Each number is 128 + 32 x the weight over the matrix's rms, rounded and kept within 0 to 255. Layers, rows and columns count from 0. Numbers have three digits each.

# layer 13 MLP up, 384x96, rms 0.0802, rows 33-105, columns 0-95
129081082110170097145083128087104146171083058136070091116074165152134123130098148054127139110069118142141095105131091112106152147097108132158113153118109105162139126118119105174074109146126136141109108139097115117149139144134142190148152154157127128130125101097128197128063125088107113138
156111040090120095177143154089126118103116074097124149129162135206079163178175177127141124140138195158132123167132089124140112132117133170102135108135069122182154144081153148134117120083061104125087165161120106066102146102147092109115109149135216141084121155161130108142146118120091130164
105116136129166124141112154122140102097120124133155188115082120146141102121103097146150197194119161139106111095163095118097090089133130146101130084145099127097124145090103135117180160159108101049142123121101107031081166122106199222145088143128116167119081128084140098126112147073102165148
156085046069081125102135098122141143141123117133139132123135180176069188148147111113122108136100152099142111146092082099095162086165100163088149150108104179080108152133162081094132077087144105113145109066143135073133122129140107159151068118162122175106143167146200135141099173160071108107
152130106170135127163074156128131167085117131143178098159070059140161131149082099110158171091124098125210166058128165093103155100138120086124182153072155143098175125143205063141116109077103143112037147096190177152112107166139148127123105145166167111148118104166120090158124122112169056155
153103100107122089084104141155134153199105148128135143092141156131061096147117179179118099108138189129158151162113123154077179086157138084039141156084109121172127127140175144116165135144052126060088157123106110125124122103126147131149116119134141110121142110192206159133123091099086131145
172102133123128094166135138137148156202073148128127178162105158106075124130088150115095130159093174114120127164121091125165087115102109092106166152089113149137154163151120100167148164175100096053136124184112102146158183125135155198147145117131112084118078069147136075112075118109128097141
094157111084155144096112201094169107128112100111137168102133130148136120123151101143104152144164143123107166144179181133150156141087100101134079181172112115126146116153119072114132123108105112078093060162126149100159131122132118142065177175147134105148141157100113100080144151173095126170
107125103092114141089100134146142130163117138089178103146174192147160160147145100087146169110119094118147188113149101137096166063167191160107167145117109127147139177149140145132131149087087126153066080112077104099109146097105145138135126088114112147124123136093193237136090134136121105207
146094173102081102156142133120174135156149092105181166133125103112164079147087146128117137178129180115142157170157111091115175099118140137106118059109104098096134069127193119119125152194132130087074115075132167111085154127148186113117151139113115109087112163150148056126134138054113113171
172126147183103120130083119133071130198095157116077049117091108166080179106138133121150158148046141086159113146119115095180116097156132076108134093131132107103171111099151100143114111101085071122076104096101115101144091096122083121101112128096113113068074094147165091041117113181124135148
192135120124081186060113108078147160149134137154168107109104128208129092133116145144138103175124118124105090145145115154182151115067187155081106109071114148132128123134157095114120148090110125097121116132137183119124137145168115109134158098130154106112074145106123158121094198166069163149
122106150123190161107088140144111150163127138141165153137111077142061169068176141051102203101120174054089147157144077120135187176163095131147119132094210102140099137154165094149103118121123128169165042128111154156159112130114129144093144143147134189104125136134148079106080166131120157108
156150157102170112094090165153116144179091051141103091125109120149136164189157179109129101210122154135161135094100176060130146201099099145131155128135135112200119104157120076150140065125167119119167052148187157144094140086111073128092100134095125134127175071091155122095125103141139165160
149148118160139178053091113110096109128124101105143121140118139110127167086119198131090217153156084128110124112159104081130129179091104157122159065130156117101113080112102126085088134110146137143101122068120173150067115124098124130138132135168156132142111149178155154142103193067097100207
127126141093182078160123099105145161141137151124105131137056087169120092143192139119163155088162171092102102133131177146164152121166125128144147116165122136126123123118126118137136094121079084111115126106101123160107117195101137089090187147132182147078135162147158126180112122101127098143
165136108088105153139138158083155122150172082119159137104147145109117140187176106088102104088104107095129157085101144191159137064093164098161157120108164061090094121090183105122152106106127072128128072131188110066090119159121136112164056113139123083100091164115143129125109144123063170086
152093115086169127172122138106203132189138151158150118147167070142047116156123099179133108107100147098137174175118132086139162195116117142059127176073077104169183072128154111123115142171145144097173122082123093144110151154150168143101149144129118149094105158174110162111049133090082111165
196159135074128119175154137079108129130133113107148177139118120114074075105115129120169141086105115112140179178152103117126104132102121144085123184146156138125073130135186122150134119094107115032136143081117110120113151118145116113162188114103140161148126111186225171127030071177072131148
086108113143119110113074148112179141121067154094090174173172087130110151139114142043127111183134169059145160124101108107146120072140087126131129133118153081131097175130086149090141217120171066084100060083085116105153125163079089209132093146098141123121157152139121140088130085139123085124
111142088145124150124136079116128143150056097124094159169099100168096124141143215092076119146103122165120133102101099063140152150105073105117191061147113119131123075115102124141092182164128100120140087111134091081135192118101072168105147117165160178103121131099196084122129151118110158145
094116135083183103126091150109154127153109095121121134167107108161049122089172216105130104166097165139166082104130190116118119090115090176124097142137129147073092068169127055144066136178102122118128089056126109118131109175202137137072118146143105151149133162097151117114082104119134117183
145123116106147133094148172106134148164155138100124184122133191179147107162134144126155140126049076129155120197197137117079099131139111097143150189098169141145087138076166168096110084124087145133073094139091139136114165119194140129165125120136142105113095107128099076149078101145120183083
064140179115141129068111152153096090131108067155129190164121081138098084169120100118149127066088135060181142157102137117101122064089142078168154123092184179164095137093215069082108114139139100096106163120145086086145107119138125151103095133174093143114123087108183091123109170146094068146
104086151067165147129108138091142153094144125124086098128140145091148163116111181065164131215120163110073150070171112072062150159187101139086221141161149066148095115120153129135096133100108079101148104122104118098166121160130101101120126141100105082135133037164099080185134143088112118180
143144088032115149102107114128200067171132161159120120135197108179072104142115128163182115117154126127145131128106142131167161098096081157139148099134105135137084150127094093208083152121117095122099157108143081118115150187136174095171127131126201089170126130112185092116082152059061106178
066122109059133167072111131093083141120115114055112154102166114106127105171105155057184134169110075075158177159125132156129157160118121129153164100153133104136107135090165125084102113117145136116081127145117099150077174102138064135126166125186106095140111094113133145185145131165119158115
158177132151118149109116135126097174206133131097128087171091155143091137151143144134103150096136137089086165091133162175110192187126109106097145144136146091141198088096081120150102140102033057141069140151181083099213120123169149132108094149175158133126112121122130058110096075162105136143
143142145115064091161082116116181091159145127144089091142192149129171091118108143155104170111147153100171139149150131128176158115138095140082095143097113147155147088054176086147090136131053112152124147071143138093066172103125188146103158114141092180129152127115115141142047128148109125129
147115124147062120167113134089124124097129101149155106102176104111106098108088129172154135106115131115130154151149104127106127142112090131135152100113124130103133145085198114141090101137138105012181193137085079129103129114145090096097131091135123091100123098103149125135110134085103169111
145123103069164117148111116100174065186061083146098179117098152160041173099109106148156113129161172119150159113149124157084159130151172067125090132147028138065134121083158132122117163138150125092125148140147111106128149211145087069100108214140096103120148133146135088117122135057151134151
129188123070050096122130095126138112121052105096105160123078154115103132174176168097102148136107117132093135115144141127105149078108086132147191083103172163103090125107134096123131142085085114134123200151106104129102161160108121123062151087119147183095088122090155124126110153124126197088
177159168130081117087052129123122118141125104071130128150113173070117100089096127132123095090135155139143135154151055172095163149113096126061183142156108149047151111137155035212164163067124096125104048148123165117109132113097122133143183134172120152133140146164186107140092116120090109111
153157084068124091092141134124106094145072079150196091148151155132135096165145155095096140112113104163144191044118070138153147133147162148095131079114118091086188069104110063097116121184188162115140072118186114125106202161078155160122089127112194106135097109138122071140111159136162153148
124187093141098137100112163149232113142117126110149103103115128127066114176106171138201134126107192137100108078163070132098083113111138088110153113125070119158144099157127181172213124151148140151114142101137148096114137133126107117086148135127100118104116116108114161071137136114060152132
123136100136084168162117151109140117123086137152202159042128112150121093109032158125174155155131172054110167152182154082168115186108160139089162107157105130093151182146109151142158109200154134140097060172119164112105130141111147116164127206148139176092123116093153135170103132179120122106
134140127129094147105107099111169156133099128083136102120129146138134070151129165163130148142145147134128192138115106092126150167152119152126214124127085064112068140136097088115134158154118121076113117124063149163122134122197179127139094106094142171135150110032198159163112141121103135124
205112071172147134174125096093169121168102103134140141128129168153173119131134100108110162089117155120220134162139175167160153099095104081113050137147118091153131160136145111125179139107120129133077126084133129144137152121125109142099119161135152151110041136135163083121101161132101126159
109099079167055131130115106107141057149151112140110114136123124176127078143080148159196188109167132081127115132164109154181126099104092105112175119105139098098130141145101118163104155126116121123131131156135098076162159126174128091069124098170134140122065093144164134133135127130122133157
147115100154151084171095151104103142122102097119132096141128097108177073138165142164222127114066119109104169210094085103136134081116140042097146150115143139160195150149149092126124133165132082130124121167099114107118128138165153093117140106103132128144115155147187106119134126088145141104
084113097167123121126090193117178117181158075059126123083154072166124132141132154123136110156104119141117117189096109110132119172130138149111096129096168121148060073143082126098130189130123127115092118115140120112097145216146144106121171112084110145149114143125150165138120106094085107149
173095129070197139035127142148109157130127096094142098173179080098180109117156097103218165167098132116149184098128088098163185152136147108158198095119137081179121114155138137083157166063133127168132106110148069116183137124176126139124123119169157141115120125056180167120119213172103152113
137140084040141118150140147108145181183112140093123162227045116167089151164093106129113114180094136129097192060122146133110159151192087147088123082123096124187082122150121125142166144128037115143072092133099121099104105126117155158140165143132160113132132128086116103165131126140106137202
145079099119100112158080161109128126107095101171120116136148158135152164185124115125147175111184132105171136177163117168137126149092087110163165132166156157098110137114152159111092141115152139131109133099114132091139124133109123167082147137184137151135131155118147144105104192061123099119
150084044132058161139093179103119169142140146120148182133077069179167085130157130128126128116107180175108188100124171131144183097104147107100127044108114088118159129088178160072131104116103083123091146163062094090111100183150104116121145165091208164115125160108131148146101143131085051170
167100136081121106114109166108149077144085072137086073116155126115147076108123145163087096130187154115126100173126109172115127089114097123130153139116151116208138120181169079145188137109123100114133104119149123134139147127134172095124148118181148098147075138136165136122094112084066131132
116123132086147098078092161151115103131125098105170085112132136135098139161134113123104108125080140133072141150119099137130211120159136103082111087125123143124183183135121153126095102129106070080126102141179171129182101138104099132152173202143150122119151123147147170167140095155076118081
127110116142109156131141134095109106062110139134088104105106109130090125101131137098140151093142116050102135156114116133146150183163094083120124138118085091099157096135133130122185138108135088122152106123107123127117137100149197116111127138153206177110078178172166097094114120164137129071
129111138125165093138125183085111100200114137092063090122107127129133127154090154130096199103133114075114144061147121153123123098115104113131205096129126137087193154127172112150095145123087128155147129154139147154203097132182161051102135145183125073112139175196085142101099104078036142157
167118110145080084136125151112160158113089176135106060088140120158110114167123149134166091211092106128123163105117164100097125122193130064136141086124167133150130100113092110123145136102121106026133117158111166089124140190113195112123126154151096138123065164087112155146103178116134158135
102119118167113188118094137126143166187080136113174169118127108097146101154198145128149108150129073114148190090078145104081132068151126109097155140133137119108152198122102116156152125186084109054120097097104093137129106081195114094162150175147181166081131101091082084150105093129098141154
166151115126131116143072107111118102139054107149111167149111155160085080161126156127107156141098113075144119161153092059103107154166154191133144082079110109121127110127076129062110158122106101062108135092155135152109099121128189163158149151106106110133161053081172132195083107125189116120
165132123093119129125127160113174121127124147075153193176083137108083100152078086150087153099126165125120128092131117145039101158126172129143120189144126122138099104152118102142089162118073117079141104085156091079113147101111157109115103111173074143060122151126147129166081102105110113202
135177137185144049129058123134131187064080111144104088146105154110111126154077069119170122145140090141157174131140139080064114062116136118115173120117095112150146097135131130099146113105113061088117148147106114143077139150078212122145081100146202140096105122168089077088102128065119118099
157116140135165153129109111106186038159123084132137099065154127153059121142109108144099167089173156126152130160138088139127181111168175150143078142188078115105120094064121130202168126115076081133102081124113186122164128193124090168077138117124130164119116141151122117170110121095143130145
148171106096103127150131162146166137184135125131135143081172149127084104121071083107145122150128189103084164084099113138122137090112099119094111184083120125066224097140119143199152149150136120106085145141183081130115117172106193085098132132111144162078081171164161140176105146103102149122
127185093109127132147121154126158131160137141187162152126129112115092102151107131129135206132125086141105163157148085130072231173083123148092138124096133102182091129148094083116120154147145071148125170170154122148077165088170190114081123159122214125129131160123129086045107111129135105167
104158146108110128135122119160152181134106102047149146147145038170080178195149168053122155134142147106133111172139074146112155099128114101144124139053153097084141125134194137147122131115080111157136152105110092089138114157160138065148161175109167099120057133132143136082151123129059116154
153124173095127156068119124153185116143074130099125138054135128173104151099201127147117159185114194129133121098094116109159146172158060152076149102147131124213109079092143126171135125177155119088105119091195085092121136111164187176129099107110107143099083183130131103079106154152090117131
169126129100150124095118101122137167141142052128134216196129119127149152123150155127104166160138138144154116136056163182123194091099093142104163149115140088185150100121205071136120150089154096088031152093133124152101136116193156088144102167157218074095109160179152155102103163128143146156
137106074102114157167081103131134111128129137127145107174114127137150151101102130144228149122107118177147126143094137132137138159177104111112126112088095041125112111131147134164120153058138147144085076112107086099076150169135108084133076096149134108122092117114124173153118116113094094150
115174089098147163129158146133121090168105122134156170111139108165121146114147092129170162151118166105164118107182114080130142133111104106162132177154133125138133180094163153142107151116087151122132134121092169155105102175168151112091114183156130101101128147139101148108162100114087150084
119205114128107147109088124115144067155083127100220160106079102156072170165080112199123188144105121171161207131133055093173191115109114142072131189173117107128111119138127096123109145113103121107141147141150168063026134112135116097104126135146131085183127112110101158148115183140073079105
158126097106139113127136172140161121155117118097129118166180141089115159162162127119173111117114156130137116138133159070110113127086139178064159099148129082164115092126104099154107160137156143090084115159114163138111154097146154123087146117090085107141080083130108070111132146133086093158
083137109132099110114123130137145127091124087115200171108098164165142119124129128100137163131134122128145191153122071152125124106139130120140112135176156168107132164112140109136080138163146103071122077125107172115087136106130104130094195137077079110061100128112153162168065069129103145084
095143088142076120130087179094129077174101164136139117180147094098107161063102094161176121164101147109149138186133094107115181175173115133109096133121155124149103114046129067112083181143156157134133094150193124099133081134133112116108117160158122124102096101152155124094156131108134081108
197172178097171118155097146102116128145087108127112120110127081144063172169129103084171157110064104112136116154094065141143173115075116139195170178158065108127106143088128086093108134098104110132168091158174151120156165117122142069156111139174164126108172138173084095132095147047070174115
100122098125057119167091161083078102181107094160130115076126094122134166088095146160131169151125126144135160138138170100161174126082077089175108124118138137168152143125111096052132149090101116148105124111068160151072067143112103111105115192199096208053146129147202136126107082146161123111
161109136116093098133095149148134115152140137123087114113165140125097158125062152089167148116040102132090168135105123113190129120125146089155144119071135097136059137109110125116122105125113120164104094154110115135187162117114151109097145122121178123117013057104134165147072141105146122155
151173161125153113137119143151104154171106026082170120140102112154129143166092152166135110152150113165107129127174142114111133136113092087113198201114114168105138093126115171179164142124174104107147105146138144134111163178180201163119102161155105108142137167111143143176116116125118086117
128134095102128069097130119118164093122108081135108131063121158151075185101098133156188151153106079071160161110160150144148158116162051126120113066137094117101103104120149113113172134128140111102088064060139141106081117120117103077120099113131141117109033128167134119136134153066077138140
141124053120136087140053132125116134167072161126145145145130071128090115120146130139211136150146152113138136161118104072130177106135151127081135169163152155144090113147150147102160118143141122127085087117140166120114193105104114105136053151205087134148164102161135144218127160069158106162
133120118104196183117093181102163097102161101044109130114136139169159130089155116140105190128164158155198172096186123078053138114157084074088113227089137147109184097122112200154115149122126023098091126164126170126079116132139112120150141169136139175148158105104140080081114166115079111156
# layer 13 MLP down (transposed), 384x96, rms 0.0802, rows 33-104, columns 0-95
138146096091158146152144157084154187123187183127104139133166106120156111138151059126119158136193134183145091148098123174123110133135163090110163126154132129084077135117137152083131136078119173117115116131120141143103129129121173040045087163094099136094138092152207099110126110155151097101
155136154135119107162182096155141158100118104167104106108134135138106195157144113130118119098121110175144153098117099086167126125118167127129152126136114144104089127162103144153133106126123083143140148121066161098161120087121104089156135094151143125004177172141108169168176166118146105116
113108089170174123126123160127087087120202127172100192161139089130118090072222097157081112166117138109172156140155068123111110119097074190129075162152155087139166122145114117131104148107122109143141104110073147151153103154147138115130152130131199148170168107122167071117104105147091157139
104121091159105161098176101119208155163107132084152204077078137128130153116187111173062089074089073124085107180101084205076064128096133118126168110176118126131123080090128121108111157144104082139106143145102143123127118083158159139166131139126094137122110158134121129136141117120140150072
140150117127112138120160062119133112127166162103198138085108102246119118089132071113153123166131115079134168102132099110154144068153117178080155104119131095124074113158120154122117129197113108201102066139164139114154061140148114168074094071114156135129085164129221105090161144133159065102
150129135092108050100159139177145163085154171075140189062168146132114060138160139152128115148113132156084122109110160154127127172124123087080084155114164111163111075153114131154144126121130185145127144060104091137181104136100153134111098179121129118152124136124112081187171150188135116123
102132178155102140096141132119139147163132150119115037075070073088153136153095122087171139092161118145088136151094109126108135160102120150154131090131096138072099171098115122121120121137112131117091126195090174076182151075129134189139134129075144109126096104174174109112084099072121116120
129188089133083171147137151165106139128158110095104075116152139088086059099152124146163094170127123103106153140172149096150135181080183096128097091122150135150145166102165139143116157121097154075058108174110109135133166114137130138100112130152119138178110121140143108107203118104161134171
121159094149092113085102119080147179230123153102133178088114163079132111085190110151154130132182103149136145137100115107129093140165155133181114158083126124146048122080122102160172114145170125141160121141112118173116215110110172127160172112112160088197146112155114123174128126135108104092
136118216117128108176136095181183116134160093084174113078133140116129089200119156157143125159172101100136144074138131133118089101070162182121148120133090125086097127169114128123122112107141099148128125133174121091138152083114057147144131177066121126163146183129064155129124122123133149160
210116078123197116145126118129139166120153133118151137129116163115137126110138181176115136129100146180040141106135092134121083105142085051147142120122108093132117149204128151177132127121136068142070140129097077118101094177157119141106153098121071137153178151163095077135156165105185085054
140083133204128078141132120097139181146110097099114145126144190098132121151092094100146203183074149100127127121168134115143115115140110148125109136146125130147083114102114141055135144108108160143162101137168073090143083100125110073167167122101112111092226128129142184088110120075147128154
157114144169085192150116088194171185177100166069140166194147159108048114124160107127082149060114091111118125061118105122154154133161123117153138144161145174114161089142136105150077091075111101117142072136153116139154134172113154126129153124124074175123129184119097157144105121130210156145
165193158145154112129182083141127113100185135166064094185087208155124063116092147157159123136110172163115110144196136131130120079163144110102159195130142092082060107095097132137114190099081095154120153146070160126123078122116151083166133132104180121067117148129122148109108188142153152183
110145115167118131091093104144174214149167061104104162115128162153128133199168126127078103115103080141140100118104124099140172083142111093163123122061084144123166192126099186099123104126139112140081140091116133165075151179151150105150150089142137121142180135135126097134112082078114113086
126186130106117160084126135131128112091099153111143123119192127122126100185134149093113116109125176134088129131140124049070083156134156105123187134055161139139133126087079097144146138129185131171133115157096151188105152110143069102136093141091147135130098118125144100172096115110136101156
082089152130103203102126093181145098150100160118148158148122170093150090122162112095086125125107212159161144140128143160154111182136119121125094095173129140162158110133138102147097128097125185161158127126156101106152161122135050126110098099188176090117133105134207177095182139062164111138
117069123134138186119163082144130152115183124088124117149097165130159102145075060124121089126182107090139156170112153159150196120082138172118125096106106203156094155184161122112105121103169080129205167176108135108123065087152170131133128079122061089193149121131130131095128138119115085184
127168112151139081165074111131183146199156102069155051136167139149122157124088083111109120076143079111112143121103122131112073116083112174164143173103145136140160172093137113168165143084129184112133176149185172116154138128101136131093131126110184089126068122105076175119109123102120160125
127115154159076150114157127161112195120116145137128181198094146155106132144134077151120163154097107055166112140136154064133175146172095126164082101165116083156111079180065096161153084170180086110143142177137139106179152159130119066148137093111140110090100082102161140098137156198154070133
131093141143107134168100095080096134145114130109144087083136124100115126101196143124166130076137138069171147120124184133154118133127089123137064092096145057166184123142149090119189068078105145140084148120174130175111114138115170144133112095176101052132095092142140086144179069101162059115
131108101160124143169108117111147100096111152141128179143087137124121140090163079088126167109088152106133119124083148082144094124166112074046163134151159166108112089144127192089169149159175185127162105112110153141186126064128124185022169094119065119137110165155117142105096166138135160146
192122157139129093140122122105115130195118204098070177135129175154113127102172102179093115155120064109127198121111140106116120123105116127147119093045098216124168108100132112165108041087094137141113134144175110132126152122176129163144086121120128162176146153097122105128127093122113112143
110079116124088136085104074054201096129093117118111192135110128167181078163089143095103114113131147137064132156141067124160149125138135099120170181181137154102128100146123134133166128091132056114148173129148153214088140167155198098151066105094104140094111165126107071146126112153056107134
145128048096095144136160163118139137134103131156160085157109071115136134127074093143063171111168152131152139084080123140218078183123146106137132137187055116162100116136107126142144073123123147193138124182126089086085085089085098214149130156112183107201117158139113150121154139109100148167
164110164164108168120161152156133136113177082118194099068057128095108120146080135114070150112151191156104086059095141124065122142141107191078159133173118113163122149143120124129078097163128128153178111126067125135073133099114162144133153112206172068096151153147182130187096096143079101114
145182137165123138162109096126142166202178136146086156175070176092142083104104107128088154122140154099113095142145117141129189072187148154085134124098115164167094122157104166132162127127151138118131149086147168104114105141139145145107111115192116120142063197100158082142151139086131145108
092091137118106123141103133200117098105053172084111149112196104103141126125142145181172111140072051167181115187098093067110120139111176181087108148153095090159122101089164171144153117093065160101113113090078124160099092117156097114122103120109108151102179132161147194071120155134163152122
083154082128091103154215172117122112157174134160082117130152134169132129119141136098131089112140147124156115100132115112126145089131152124156114068079146129122147140135159159124168087112115120139102170090146092032141124163173071160085087144136179110157116102167136101160199152174113082141
129100120156093117183102122184148136131085161144150135115096121031143124159123132145163115172050098104149127080132138114111098119155089116154118147100108105157128117093142125161135132084096093091147124107111149190138125119120134154132171088110097137099083127088133151142087107075107139088
088162135140099109190157164127087146105125101140082217140169168131128152134080159139162121171147135125091136145134131139096115096133152124138110214123096135117144188148083139175114165158189154185117098164149121122139165128131124140069117091090170112238130184120119096087081100093156134142
192158117137120153153099125157158089140129167149196098059169126179142112072109094110110132164088152078139127133142131178095127082117147122066153102154132133151157187130183167132125128153065164112091095188138094151071130145125184109119200176140131128147139119133120184065089162148182164114
055119078176158169141112185113134143124118148172199081118097136150127147109081059183135191177110162137084113114142136123137099146183137087194128157160138095126140119093081103114056114127129142101176149132137093135209136160086160110175110077126126147083143150104112072115100162102191068097
102091117130160167139141222177119175119181138139098098098161172109100133165105143088050121113100166107143126121086102124194134053102087156160185130111171122167069165134124126077125079059116103124181122124124151150132130111136153132108136150144107064075145151116176094111137185134141142185
204121095116109158079147122081079118082179130144102122187146084133132115169103111079107139111103096087100155079094087094139094133105094108105131050117141137091106135108151146160146093162148125152141104150075097166132082122114066122173155193112148122113136167122102127111128145096126124111
172084186127158092153087113192116123141141165092128113132119160193105134114107052159071153050176098149111114155103138146137125178176089140127042154115124107162114093096109126116108104155102136124141159176150037098156172125163130143128111144175111075126153075110132117071108148086155147106
091148129121167139073158108107107120153112117100139137121116122157121155110135118160049175131134125125134111126144126081105127188207207179089138176113128123181115113116133135141126067106128104090109137172166162181102059099137125106120132139128157124137172176155132150119140122130181154069
108130161099122125116114149183153146135131087112115105138120157126112128153136116174179060168122132098134131115167121134158160141131118165119178053104143162099156137098105133151125122203205140164059107075140122141159163169149090097125067150152139059128080085100109138141169107125157047160
176188128153106139090165117122102147088172149122138176147156161116049091141117089098178086092136092074130150122125122130136128112157129131162167150105118177097130151088106110115073125142114115162072109115121150128180171140116154110077138093153071112125138082139115163140076121138113109159
197148076181102185187141130172067104122128184138071151116099130067123125094138134121134118114132146151071140140119131122103125109179159128130121110120043139123142142175115105139100210135138102154114135157100163129129084088141125123143096065082125148116091167108167096136113123074106162149
140141141190145124042092101123140123201147114163135146157135091143160113132135204157151089108115103136149157180187112133115090175128109101154147131117096097142090093098137153128130110078145139120079084177123125146128140077148108129080200146168135114171122106139119142156150148141114109124
047082104170148142125113119111107152091111115066142179134115160133137175064130082114074169192103159116094111130117143139165127130149182095142135089148166111116083133186039107149183149126137162150164168083146077126194190130111143177064142161182070102152160129086104140130133089151076095138
130187116083107113147058120088105173128130111144084131130108107138110108129106092128125074150092151168105096195121170158097188132135152126144146120126108115141116128137050134159166172087072113175166151127131111167130107166098095151148176169144126158093077072123103073146193096097088172086
181108025130214078161133152126120093158163107115154111114133106106160142118107114144128164102168117164151135126123123128166093144114124150181135142150156147094113118123122090137161084126148197126098136137136152099144123101133134140132107080140073127113129118089078155128155132114110141134
153127068123088139127117163166061088163116212144120133138086163101117092096090175131096181108056094105120111134141142190152123127187106098142119167142183123094146166108107219113126152130118171137143105143215133104071137149068138136134087077122139161139189169135054119152127029106080093075
130114195122144127142155078134128114076145130133142175096126164115129159165162123156098139093140139106172099140121135057123144138118172159125119148110195154126105177125122136122161146079117076197120101107118116117067077129120141122180142080065145210143139180105141117151077109108103133139
076121108091169171091128106170168129137140150141147134139059096112134099139120140159154152185133139139140131154150107149115110106105112146169137075156153135161103122138185130112125062169141155082120136130100144113104128165138129159139133104095066145204131100086104117151220131113134112167
108159157100088153100118171154159111130126158090100133183160150081133073141160143119119145109128116095141081125131127094127091136104107112165121109163123167108120115097108155166120150102050097094116100158131150128143085185163135123168179097157085098163109150183107111128048136119181112172
099090139125182051128114163131089134154094171148127132152115060114138092143118148118124185172123076154107154109139147128096161169163143168157116159117212097173187164120115151126115116111109139127123168176123165073174132113084162142215078178066103118196176149176131131151074178111142101083
141182124088162170218150107155127154065109124160157141101093087157131144123146152125104103097139131124155107176161102127134156155155105104141073147114137065162105135144084132137097073142114125129103165122089116139115077146195093082182120205163145091081095104115127078083159115113126099121
116124141109120116169183175111068095149074148132166160143077084157116139131128160137178123072129126169075067151075160185215109130098131135169131117111077164128107173136082093104115094112059129120088103101168117088134176098115142108124157078128164152161120099109124107075152104103099165209
120101124106125061152117142093164115129204132146087152104158183158167154147158104186132110125164124128044107042171160135098107139129130089130067154128141140070152128116107107112154145125115110150151056132092112101097152152175133076138126089186190127161213103082150122145103075124147148149
126147123109054166097083183120126063095129221148149139150084109113152139162121166106118099148146151123179138164177094153123090161147070109108100128186173140134095146175173123099059102098132078128124121136180141128186137167085119119117142146143109135151069159085112115106122145133101063182
171118124081102135125129087133093089159165152165186128114099133179194123149063129127119168182188102104085178074137139154135147116123091149105120143126098164144110144164111131101147102190123146130136140175147112106109099096094133048095065098097083088121084036162127136127062168121048087199
094122074124146135082176080109164079113145141099146115131094114111188104159154095147160149183183110117140110081114084162122125164125115138167117123078097080119127134154143137140112138086117099092118140061126080101118139082098144097145155165059148142120116137101137220094149058195096144111
136150140085144058181193163139094192178111142113184164127130143129088097154112079114123054151124087079142095135132141139130147122147135120112096176125080164093076078124096116093091154134146143074100095124121160130116146134093130119114107095142145197132112137040097116113112105127150119087
077081112120107138126092096151177129123133150137180125085079145104063091128113190159127059167133114172104131128117112129131117160129139127104132112155122178186160089133113176164162189050054128073085165121091115192113132146130175111132094128157156151106129156148089077187145191096069146122
127183112171088146136139113171149128132138147141057092139128127194136169193138179172126089143137167139137125162123072074148120117162103099084125089091067145123067128147151135120096083163131058120138189110102110141146172109157127109088187102151187114092109143143136148106189103100118165116
188116184110109135151154138088074132146135133128122127126144096142110151102135123140133167107141143140114101146103124160079161085090163163127114073069148127136170076185115080118044094142160153114140159146107152112109171152110137178122146050122110086095102229175125162108119192063078065109
165164125161096069110134128164113088080158065102162201098122118107090121130123140087142098129150152100095112100112171125090123099170068104126150102076119102080151197213113106127177135047169143167121079112162137207128139068135074083128157110105121070126124092068128173150089118074133128097
160112094154057108106158112138124097138135106064141150188133116136156149097154096177122129132178069114147113105094144076105162128183153083078183112097129096103162139117116110138153090125134177131128121119100159141037119122129157142132143165123121152130096120108093089108115120129068151117
124156116122159134120127127141065125105124158075155145071156133134142159097123107064142124099167127135145079106131113070072133117117122160158124139161130106105161150149110139114128113140147173140112142130111152174088160132154126150158130131155140140131101122119132142115255146125113118142
117105105173071141168115089115120131108130163153098130102125128116117201188120164140132113141145101204090122129101137109116075134077125170103152116187135108133081154079095152175088087101095073159140115198103093131148089180105155135093104100129129123130144159109087180131130114214182135125
110121155107128156114116115142099137129075098153171119118079144125080105103114117153138112163109120134063158160094159152171149113155080185158108171158132141163143130132147119133142153106101106124101134113106144146113106123167112121106178161134125144134083111082105075106204154102173126078
075128124152113141108144089173128107154103191128150135193196128152141106078097142076107088141107124105082126139144171152128150180134097139161085159109172168136095107151103133218121143143126103139100111147190149165102151151105139117109149112142140088181113124056112074068133126167132107158
153179155100081138128154138161089144121066196129111133155141144085167113144102132125101128118113062168132091104160153153093170135144141190155117134142151085118144156126131090082177135154155129132143151108131107148092095139169133123180102151146134147155150084147198105140225102153191131117
068061187116203072158123105169142074148104153145114161164154136112104106182132080100104128096152065123155087148118124113143053128129131081170149126131083096138169107062116128223145119134138079155087135101148131151133042140066135135115129195080131130161104146091067124164100154148157176135
148084179111130172151133099135142107131147085181153163127135194057141130158088156066148159149122156129158127145174082135145171090089169135069161138063090102184093169177180073107077109087206118193150171091133166154074127145145085106124091177179100113100158109143148195068133145131135154120
145189088112108099145149058098098164137141099166099121116085150131095143136172167132116142114135154122142149124176127114086161135209122150107055195158177184142090115147157172135165145136163137100137117138107119094179123119145134116111164130119094159055119100151108099147150127120108059076
167149146083145103147105169216135150138105055195128139152088128100115159129150108101076081105183166163172130146188092112141133147126105113094143116090078162096139111175147095157127076122184148124154088147149156164090157119117110131109157109155094137208097143134082164122133159142112131108
120120071114096137118162103138119091127172135101087132111194130145121101107112059152081085145158112138173063097204139134105151151159177118113118084124108178062108109112120113162144126142128101091100184136079101139135158128114085082204133141181120111174109145108091107141123139118175095073
144151088149105063113151123099151114121138096106115167116183142107111063112127157167180168152123200119084178089142141085108156133110039142175085117094122130138123087120106188112146082196111097163088082110166139083174126140108113099163075127075137139133129154151109119104145163126181080176